Each number is 50 + 10 x the weight over its row's rms, rounded and kept within 0 to 99. Layers, rows and columns count from 0. The size before them is the row's rms in percent of the matrix's.

# gate: layer 5 MLP gate, 1792x448, rms 0.145, rows 1353-1362, columns 112-223
# up: layer 5 MLP up, 1792x448, rms 0.15, rows 1353-1362, columns 112-223
# down: layer 5 MLP down (transposed), 1792x448, rms 0.138, rows 1353-1361, columns 112-223
gate1353 098:54 39 57 58 50 42 41 53 57 47 49 48 57 69 28 43 54 47 58 37 52 45 40 42 45 65 46 54 46 38 53 23 26 44 47 40 23 51 52 45 51 39 69 46 52 44 54 49 51 46 54 44 46 55 34 49 45 38 49 42 37 37 50 52 56 50 61 43 57 67 49 70 52 42 53 56 36 53 63 57 45 65 49 44 51 65 57 49 33 49 42 53 52 50 47 39 34 42 56 32 47 71 38 58 60 51 45 34 39 66 63 50
up1353 102:43 51 41 51 42 54 51 56 39 54 62 65 54 49 33 53 55 79 48 47 56 62 54 47 42 55 65 57 46 49 43 67 31 41 44 46 34 68 41 56 50 54 57 41 50 57 52 63 29 55 60 64 50 49 55 45 48 57 46 37 43 61 55 53 57 47 54 43 50 48 38 61 28 49 40 46 38 32 42 60 61 46 61 72 45 62 38 42 47 62 34 63 46 43 65 44 48 41 46 51 44 39 44 47 61 32 36 49 46 34 58 37
down1353 097:38 43 62 55 51 55 43 33 64 39 54 72 75 34 52 52 44 46 70 60 29 40 55 60 54 48 58 24 46 38 61 35 67 67 44 39 46 47 37 35 49 40 45 69 42 51 67 48 69 48 39 45 45 52 66 53 67 52 47 45 54 45 56 64 60 46 37 55 43 47 58 53 53 42 42 44 50 66 50 49 37 55 40 49 57 43 47 42 67 41 40 51 32 52 43 51 37 56 55 64 55 62 56 57 38 44 51 57 52 51 37 48
gate1354 102:39 54 56 53 61 46 62 51 57 56 51 34 38 58 42 54 41 39 61 53 34 53 65 45 43 65 60 48 65 46 53 45 65 37 47 35 57 54 70 40 60 30 62 66 57 54 63 45 33 61 41 71 43 71 56 67 39 53 47 66 45 56 53 49 40 56 32 42 47 51 41 46 51 64 60 25 58 57 47 44 53 62 66 25 56 42 62 39 63 63 45 31 60 37 47 54 44 45 47 46 56 29 33 39 53 44 56 36 45 51 59 60
up1354 101:66 51 46 50 39 44 52 52 65 43 58 65 57 36 50 35 60 68 44 49 69 25 47 52 55 39 58 79 52 60 59 59 61 27 44 49 59 55 52 49 44 47 55 68 31 43 48 56 49 60 58 50 63 60 52 44 43 61 46 61 39 42 49 63 34 54 56 56 38 38 56 47 71 43 41 43 53 34 52 44 55 65 54 64 49 68 52 32 48 64 43 43 53 59 46 38 46 43 59 47 48 41 53 35 62 45 49 56 38 34 53 46
down1354 107:62 54 57 36 47 50 37 51 56 69 53 44 60 68 47 60 52 41 40 44 51 43 41 52 52 55 56 41 29 65 42 42 46 41 33 82 42 52 61 50 35 56 48 53 64 60 36 45 66 54 60 35 58 54 62 65 46 50 45 40 40 25 57 60 48 48 41 43 39 50 50 71 56 39 59 37 62 45 70 38 54 52 39 63 27 57 68 62 54 49 52 45 52 50 45 53 52 50 38 45 42 38 56 50 64 53 57 54 59 68 46 57
gate1355 104:31 63 57 36 57 62 47 46 58 68 61 56 78 55 33 75 35 51 47 45 51 66 59 36 44 66 59 44 50 63 44 61 56 37 47 59 53 54 47 38 60 41 59 48 48 56 58 62 50 46 50 45 33 44 28 57 52 48 51 58 43 45 72 51 29 48 56 44 47 48 54 48 40 55 59 63 46 37 52 62 51 41 44 41 41 45 46 48 47 43 39 47 66 57 48 68 69 51 33 42 58 64 75 54 42 52 55 49 36 42 39 63
up1355 098:60 59 43 44 41 49 62 49 31 48 62 43 54 35 31 36 68 48 47 61 53 50 51 40 42 45 43 60 48 55 41 48 48 45 37 64 59 58 45 55 60 61 52 49 55 54 51 60 56 53 56 49 52 39 53 34 34 43 52 37 45 50 43 53 68 57 46 36 75 48 64 50 29 53 38 38 60 52 38 57 48 50 54 46 65 36 58 36 52 32 41 47 56 53 32 43 64 54 44 32 53 47 60 55 72 53 50 50 61 50 58 26
down1355 098:58 47 52 59 51 49 54 48 50 50 53 54 39 43 66 51 26 39 36 48 40 49 50 47 41 69 39 50 54 58 53 49 57 53 30 56 48 43 49 60 46 55 40 51 46 40 49 39 48 56 59 54 35 53 36 50 39 48 55 42 35 44 44 69 58 64 44 42 57 50 42 43 54 41 55 45 42 36 62 54 43 41 44 56 43 62 63 62 39 28 47 38 34 49 41 53 40 54 37 35 29 51 42 57 61 65 31 29 50 66 51 65
gate1356 104:62 51 46 58 26 50 59 42 47 51 65 63 53 57 62 34 59 57 47 55 74 50 55 60 48 50 55 40 55 51 42 53 54 61 53 62 65 77 37 57 43 60 61 67 61 44 47 52 34 65 51 24 39 32 41 54 64 64 60 46 39 64 67 53 55 42 38 61 48 49 58 48 37 59 42 44 48 53 60 54 57 54 53 49 56 51 43 45 64 30 57 57 44 68 54 36 47 59 57 49 78 47 52 52 48 58 66 41 43 52 47 47
up1356 100:63 63 65 67 35 57 50 53 46 51 68 57 47 52 55 52 49 61 48 64 49 56 61 44 49 53 52 52 69 61 54 38 60 47 48 58 38 56 43 41 44 59 65 61 63 50 57 58 50 48 45 52 58 60 58 52 73 71 55 54 32 43 46 40 53 43 57 65 38 43 66 37 46 51 52 40 57 43 45 58 43 50 70 59 30 41 48 60 71 47 51 56 46 51 64 58 66 39 70 36 58 43 60 48 42 49 41 56 59 32 62 49
down1356 105:62 50 44 47 56 46 52 65 57 58 42 41 36 60 55 37 43 42 54 53 42 71 53 65 53 51 47 58 42 48 56 56 39 52 33 54 66 43 54 50 51 36 39 44 54 44 58 43 35 44 58 56 45 38 48 53 47 51 47 56 46 46 53 41 43 62 59 50 48 59 27 45 43 43 44 53 67 23 30 56 53 59 39 46 55 61 54 43 43 71 53 52 45 58 50 52 61 49 56 53 59 61 45 55 50 51 51 51 42 57 40 39
gate1357 092:43 50 66 62 54 48 51 60 62 50 50 54 68 62 47 60 51 47 66 38 40 58 54 43 42 52 48 53 44 53 64 51 48 73 53 53 54 43 57 51 41 56 42 56 41 45 69 50 36 47 49 44 34 31 46 70 46 38 64 37 44 70 56 53 34 48 49 57 60 42 31 40 39 62 52 58 59 50 77 56 39 50 41 33 60 61 50 56 50 24 77 50 39 42 50 49 64 48 36 38 40 41 42 57 36 50 29 47 49 65 45 53
up1357 094:51 50 49 83 46 40 68 49 69 58 48 49 57 61 63 57 68 53 45 61 54 42 52 56 44 53 56 52 58 44 51 61 51 70 35 52 43 43 57 59 59 41 70 60 64 64 63 40 52 46 58 45 48 39 53 56 60 41 67 44 42 70 49 45 47 45 57 40 53 58 59 39 55 61 36 56 52 34 38 52 56 56 50 55 54 69 71 59 43 62 43 36 37 36 56 65 45 44 45 41 44 33 41 46 38 47 27 54 44 72 45 39
down1357 095:52 55 31 19 50 55 40 50 38 48 56 44 43 44 36 47 41 42 51 55 53 51 49 38 40 52 45 50 64 56 35 55 49 30 52 36 56 45 42 39 29 47 45 42 50 51 49 52 54 60 49 53 58 64 54 59 29 59 43 45 52 32 55 39 59 62 57 59 38 55 49 58 56 36 58 56 50 60 61 47 51 42 53 54 51 46 45 37 68 56 27 56 64 40 55 39 43 68 61 52 68 52 44 53 47 48 77 57 40 54 47 46
gate1358 099:69 48 36 53 53 44 55 55 63 35 72 35 45 56 55 48 58 37 44 53 37 50 44 39 51 49 46 56 51 30 58 53 50 64 30 44 51 55 46 49 68 67 37 34 50 42 33 42 62 44 33 44 42 65 33 48 54 45 40 40 51 53 44 58 50 53 56 59 46 33 54 45 39 48 38 37 57 55 42 49 49 40 38 28 40 51 40 60 46 50 60 56 58 63 52 37 43 39 44 43 46 40 36 51 34 57 49 46 73 59 44 43
up1358 097:42 51 47 61 46 63 56 43 42 51 58 57 57 55 58 36 36 41 59 25 52 52 31 61 48 34 51 69 58 39 36 39 62 40 37 50 56 28 43 36 47 61 67 63 50 52 59 56 44 47 57 55 65 41 30 52 49 72 41 49 52 47 56 47 65 40 48 42 42 45 39 41 43 54 44 58 47 60 66 50 38 56 40 47 60 39 58 50 56 56 58 38 59 60 38 56 42 43 45 45 55 45 73 58 49 50 45 77 41 46 38 55
down1358 102:50 51 61 34 69 50 59 46 57 49 50 57 60 48 55 40 47 50 40 66 45 60 61 46 52 78 34 25 61 53 49 47 50 46 61 46 56 53 65 56 57 37 48 40 39 46 75 47 46 46 75 46 44 49 68 36 49 63 69 56 51 37 55 52 55 68 57 56 61 54 25 59 53 48 46 52 36 52 44 62 57 53 57 50 51 68 53 53 33 49 50 46 62 58 45 50 62 53 51 59 50 76 50 35 55 43 63 51 51 56 59 33
gate1359 096:37 41 49 43 55 50 41 35 42 75 71 59 54 40 53 25 44 57 59 44 38 48 48 60 60 53 55 47 66 48 57 63 34 53 54 68 52 55 60 36 52 32 46 72 62 58 37 57 46 36 53 49 51 61 53 58 59 45 62 52 52 55 47 46 23 58 56 55 45 73 62 43 54 31 49 44 41 31 58 55 59 44 24 24 58 36 41 54 51 62 69 43 53 55 50 62 60 54 53 46 58 42 25 61 47 51 44 49 39 63 48 53
up1359 090:44 61 63 53 59 43 52 56 45 62 66 43 40 46 62 56 46 52 41 44 45 39 47 70 49 57 55 55 45 69 41 61 51 69 56 56 49 48 38 57 61 53 50 75 45 47 54 64 51 60 42 42 68 61 45 52 52 40 41 58 60 56 62 35 29 66 60 34 49 65 48 63 60 44 47 35 52 47 42 49 63 58 45 46 45 61 43 53 49 42 42 47 53 63 54 55 52 53 46 63 35 50 33 46 53 51 59 64 38 61 25 45
down1359 096:35 22 62 65 50 43 33 54 54 69 40 57 73 47 57 56 46 17 44 42 47 65 46 58 35 63 68 39 46 45 51 47 50 48 50 49 53 58 36 51 62 63 45 68 38 38 37 61 60 61 42 43 37 40 61 48 59 56 54 30 51 38 44 68 46 45 64 53 58 59 61 18 57 54 39 56 55 60 64 50 55 43 36 43 48 53 59 51 70 50 57 45 54 53 38 47 64 58 50 61 34 44 50 39 50 53 58 38 56 54 47 65
gate1360 100:58 42 53 48 44 63 47 54 33 66 68 59 37 54 71 49 47 40 52 46 34 67 49 41 44 68 53 55 51 82 50 38 56 50 70 52 35 57 39 44 49 51 46 57 31 52 51 61 51 55 45 60 41 41 50 38 39 40 46 67 52 65 56 47 47 50 38 62 46 44 34 45 35 49 50 48 55 61 28 47 46 37 44 42 51 54 58 59 57 43 57 48 54 44 37 51 55 60 44 46 44 53 53 60 31 41 46 43 33 52 30 53
up1360 097:47 50 73 32 38 68 53 42 50 47 43 48 49 34 57 56 51 54 37 48 46 41 65 54 48 45 55 54 49 57 50 55 49 61 35 52 49 38 39 51 49 47 47 54 61 48 33 52 55 39 30 55 44 44 54 46 38 59 57 45 51 33 47 49 47 48 58 47 49 55 70 50 57 36 44 36 19 41 57 63 43 66 68 60 50 54 56 46 46 65 60 44 39 49 36 45 49 51 40 72 51 49 48 62 34 29 45 24 49 41 61 40
down1360 095:53 52 41 63 53 64 36 46 48 43 66 56 47 64 77 55 55 51 48 51 55 64 43 39 55 74 40 57 67 56 51 54 56 47 73 67 37 62 56 52 45 56 39 59 56 52 67 50 48 48 50 36 47 55 42 53 60 59 44 53 28 59 38 51 59 43 23 48 44 47 43 44 31 61 42 52 70 60 54 57 44 40 41 47 61 39 47 63 55 49 45 59 53 53 55 49 60 49 50 47 56 49 37 37 71 60 44 63 45 62 34 48
gate1361 099:38 43 67 47 55 65 57 48 60 47 61 48 43 55 44 47 50 43 55 58 67 36 57 69 54 37 44 46 62 39 35 62 51 51 54 50 66 51 53 38 50 41 35 50 52 51 25 57 53 25 65 49 52 62 37 62 38 69 49 31 63 55 71 38 41 54 40 60 36 64 69 51 57 58 58 50 42 46 44 74 49 55 54 51 50 41 68 42 40 54 44 50 44 58 57 55 50 32 56 38 35 57 65 58 44 50 34 62 56 45 53 51
up1361 102:45 28 59 51 39 44 62 53 49 60 58 49 50 59 56 54 39 58 50 44 61 24 53 64 62 48 49 54 59 60 42 46 53 56 76 46 55 58 61 27 42 38 36 54 43 52 39 48 63 48 53 67 48 47 58 48 51 61 48 48 53 35 59 51 44 60 47 53 27 48 50 56 67 66 51 51 40 36 55 70 50 53 39 64 41 43 66 26 39 56 64 68 36 42 45 43 57 42 51 29 33 60 69 54 30 54 37 51 69 49 58 51
down1361 109:57 42 37 46 66 52 59 35 50 49 39 43 65 52 63 44 48 64 51 36 57 68 46 60 55 56 46 45 54 43 47 48 55 46 50 56 43 48 46 59 51 44 48 54 62 65 53 49 59 64 46 41 63 53 73 45 57 36 51 54 50 48 44 62 67 63 37 60 42 41 41 51 63 50 50 42 60 51 51 48 42 50 59 53 44 56 65 54 37 45 50 57 42 57 53 67 64 31 52 49 41 55 63 40 78 45 55 38 55 43 57 58
gate1362 104:44 45 50 54 34 48 36 72 29 51 46 43 47 49 43 69 71 47 45 49 53 70 59 58 55 50 52 51 52 34 62 43 52 44 59 42 42 29 53 48 47 38 54 52 44 41 39 54 52 59 46 45 43 66 63 48 46 40 37 58 63 53 33 68 48 37 44 64 36 59 53 56 57 59 50 44 40 53 63 62 61 27 45 51 51 65 34 62 59 54 52 52 62 53 69 48 35 55 56 43 70 44 51 58 51 52 52 53 49 62 44 39
up1362 103:69 58 57 21 44 41 41 53 38 40 49 46 58 25 63 55 43 68 60 64 66 24 39 62 41 52 54 38 27 53 62 65 54 57 56 49 40 52 42 33 38 45 52 45 37 55 56 61 43 59 59 38 63 56 38 47 49 37 53 52 51 48 59 58 46 59 36 69 35 31 45 45 34 44 53 42 80 57 46 59 41 45 57 52 60 49 49 42 53 46 44 44 50 34 41 63 47 43 56 46 54 56 49 53 44 40 47 46 56 39 42 34